config.toml
num_hidden_layers = 8
hidden_size = 320
num_attention_heads = 5
num_key_value_heads = 5
head_dim = 64
intermediate_size = 1280
vocab_size = 8192
hidden_act = "squared_relu"
norm = "rmsnorm"
norm_place = "pre"
norm_eps = 1e-05
positions = "rope"
rope_theta = 10000.0
rope_fraction = 1.0
qk_norm = true
attn_scale = 0.126
bias = "none"
tie_word_embeddings = false
parallel_block = false
extras = ["capped logits"]
init = "uniform"
init_std_qkv = 0.0198
init_std_o = 0.00496
init_std_up = 0.0198
init_std_down = 0.00248
optimizer = "muon_variant"
learning_rate = 0.0135
lr_mult_o = 1.31
lr_mult_down = 0.7
beta1 = 0.93
lr_head = 0.00413
max_grad_norm = 0.5
warmup_steps = 0
schedule = "wsd"
decay_fraction = 0.728
decay_shape = "linear"
final_lr_fraction = 0.0
batch_tokens = 65536
max_seq_len = 2048
doc_mask = true
train_tokens = 903400000
max_steps = 13785
dataset = "wikipedia_en"
Each number is 128 + 24 x the weight over the matrix's rms, rounded and kept within 0 to 255. Layers, rows and columns count from 0. Numbers have three digits each.

# layer 4 MLP up, 1280x320, rms 0.268, rows 22-55, columns 120-159
124112142106111123135123096151116118145109130117164131130147118166122160101144118088103136103093136108110127096125128146
132112111137112152092131146114109131062075106130135163150079141129158124082121146134135174130116146126131142106101148120
122112127136111105151143122129139114144094141115138126124143172109122115136126098148091140132158132115132129147136092114
137140109108101125149115136117115137173123137179124165123139125098128114143135141112140143155161107150086108132134121119
135148142120094165103145132116190105181122159117160110127160124093126136122146122111136116163155124129083092173111121113
117128126147121115124138130096099146149115149130125108142111137118113123135144166133181107096162150128146105121140135170
094120095152102123149100065153114140124143076123119167146114114129166135154135143133138154128177144104129081193119124073
118118117096123137114128151122155115136135159122152154100105136180135147106103117116131095118140146107134131192143156134
098084163101109126141106138153094166143159189102110107115149115094098117128152148098134136129113134159130108122128137098
118174154114161193122145113165127160123143177142107130134040109138112103125149141076173123100160146160129123102125155130
110125146096158135154114122158112094123106132092150106097116146131130108147111143156092183126135144124140106107167112155
145168078162120146138166166107086107157131117131129107129065120112085086146138173147145148118121096133194123129112094147
143131120154182149120167128110076095106124135143133098133087113133124113136117145101156120123155108132128116094091157167
131128131161100114134117128070155127155080134133126130143132131157127181127132102127110104124128103164114134159139097107
099125132155143120135140092147127117131143095095106126121153137114150167161129070149159181147131108097156113158148157092
123090112122117137170122148154142088117128142148083165131118123118178172159088109085133167118130107113142114157080125124
126146120119134137151160074098117155156160113096132156115134113087150177100150148156092170128115115118128144135134151115
123135106116106135135131165160157165173116114152089138170137100141140122134088128145150115093106099146114140120140119113
128131143134145134166106110118149137111137151150112112152127111136105102142121131140125133091094123132122123147095122160
116086126117139142148106142162144125176136122146130143129157087149197101134131153117161131132123096190101154090165142086
105124121094135124133136148153138126111153087124129136145144104116108143140106143081103182124102122141159099085112138135
139133108102137107158127128124129124163138127114179230124108099100116112176136159116143142152111126104090150151077129085
151086120110106090104091165123129150104154115108108111135124122113103121102137112107100141115109087098138148156119140117
141169137137121106127120155092088157089139131092151138176127163071132139150162130155174112131142119145141135124133092170
091152123111122117135123144118137082110123146119120137098096159105097130117085118116112132134113154146133119114137170104
122117100114130146103140102115120093126113132110124136126085111099155119090163145131150134125109159111135121168139132118
127110145122162105136121139123143141110124121135135137157148129155087126129092102106098109106149128122177134118156148164
151132067073170162135111140109117130162126165122147145129100099086123113128138091106192109123152135129113169098134117124
099101063158125125126157132087119155164090167141178138122140141106146114105114110189136148166118154184167101116094171159
154067122174137124119140111117141073105124125122115105112122129153115150127122143087144125123119101104119183089081100184
097084097121121131144134123132116139083152119117132145139133143134151133138097096159131124052144148142134139092135131125
137140135093124079160136139126165120131148116088129107143133145136107110136133096128142131104159138129168134116150118136
113151134107117141105149107122099121150136142145074137111142113165145121067131121170168130122138137152102166152129158120
132102132133126113145150100142151152125115169132126156149142146139144157138123143120134128165173117136149130214164151147
# layer 4 MLP down (transposed), 1280x320, rms 0.0457, rows 22-55, columns 120-159
143120133135141104124109115073101116181114123172142159151142144114115120118141099156173108133104140175090120129153162131
147120129138110083130168113149150123126118121127146130101114155166118134092136155086129119145138171121102105174104170123
130175118183162124160142138124069093131116148121123121104145165139075121178115130143112153107127120123149146162122149112
145094147126126115127150109134135134159110159135133117128137146140061124101132179085159143144098153124104147132142140111
081173143163101108133101145127095127147128115132174121135182112108139128172136099141112133150123117109119117121168121079
140123143152115162166120110094163132137141125160164134114100127137168099125121150106130123157105153099171172145148140115
107101146126145133158085102138162142094124118105135198087067078111126158142129118126115121152141106140118147117126130099
107089091119136187130136160139098151107131097132070101146121133151086110181090120116115150094122104131138120120110145138
137134147163155113126123099162121093117153154132088147164129155104132142144124132134121131104095142120133144081121098118
146140129114135112140142094169164124114100143097137176107147158132148146157118121118091106085147080124112159132183174142
144139151086163136120167124119164120163114116141129152107124094098182134098085134140136099088142169159078141141083137088
144118093082091174137100100156139115143164098078103134114132136144122146163150092116111113137118145106130167122106122156
110103148131186075079175119132110134130154115143165098082108104103127158144181157126106150126096130161120148159137138102
159151147097111183143182161137151140155137142114119099148119138111159146109182129118151172067099143123115172163093126168
137168107150113140091114133138120146160138111145142091143189127118093139154121150148143117123124157151141106146116096092
116101093097160127100123084114170152079116111096126128145151128158131114146149105129134158073156103127117125142136148122
129162125140136151143133109136101088177133096127145093111144132133136108132145140114108137129108146103114114061172135117
120141124095122092108109111137111168112131155103068080140120144088136135129114141128111101154136108146095113158146125118
161146147132134124126111130120126138135120111098092111122108161116150114135122138089087090121102130104119160125157130145
140081116140061114139137149126127118129125132094095111093147115138113139126144090106130178127114152079090105088130169124
122091131125116151122113170141083124124136125128111124113103139099144180137156124118117111113110154112133121107097088163
164074070167160134156143129091180124133127127136106161144096135099104118176108148178089091127108107130086116116159163103
100141142083111099126109112114135128085142088110099081145177105096142134159167094145136119181131150139142121096091136157
099130094112103124124118142149122126138145102144160092124133160126116081136142180130153134157119120129135090124154104170
160159103146159133100145137147150151130171119141127123118124116112154115093138114146182144147138132169157146128086143154
109117143118130091160091112101196127120162105126138152130056078128146125135124112129109118157116114134129113133143112154
165129117164125134118143135122128110152122113163113152108139161151117107118117171137105126142123119111123122106145146133
134147116129132108165132109141121148107152142161155138124127130112133119131196135093169097143130162113099152093177128185
121112148106123137130157150138105099146180117135114143172112119156132124143156181113113136150177118126140137089146128125
128133093124100157139160112121181177154153151108109085166160117111145124155121136132159180134164121172101159143140161124
157109131121116123155117144108101160099143126148098113139136143111126149128146144116162159108154130111136074116142144129
139110156104120146118155119137117109111130140135136136120117136110146119100127142091107115126149147115110116144088175135
105113124110138167130150138129143165108105121154153140151102136152167093112165150139084114155144127151166140096108127145
158133126132145116178137124150164169141180114147107121099145137093150108144136134191110128101098130159130107141152165141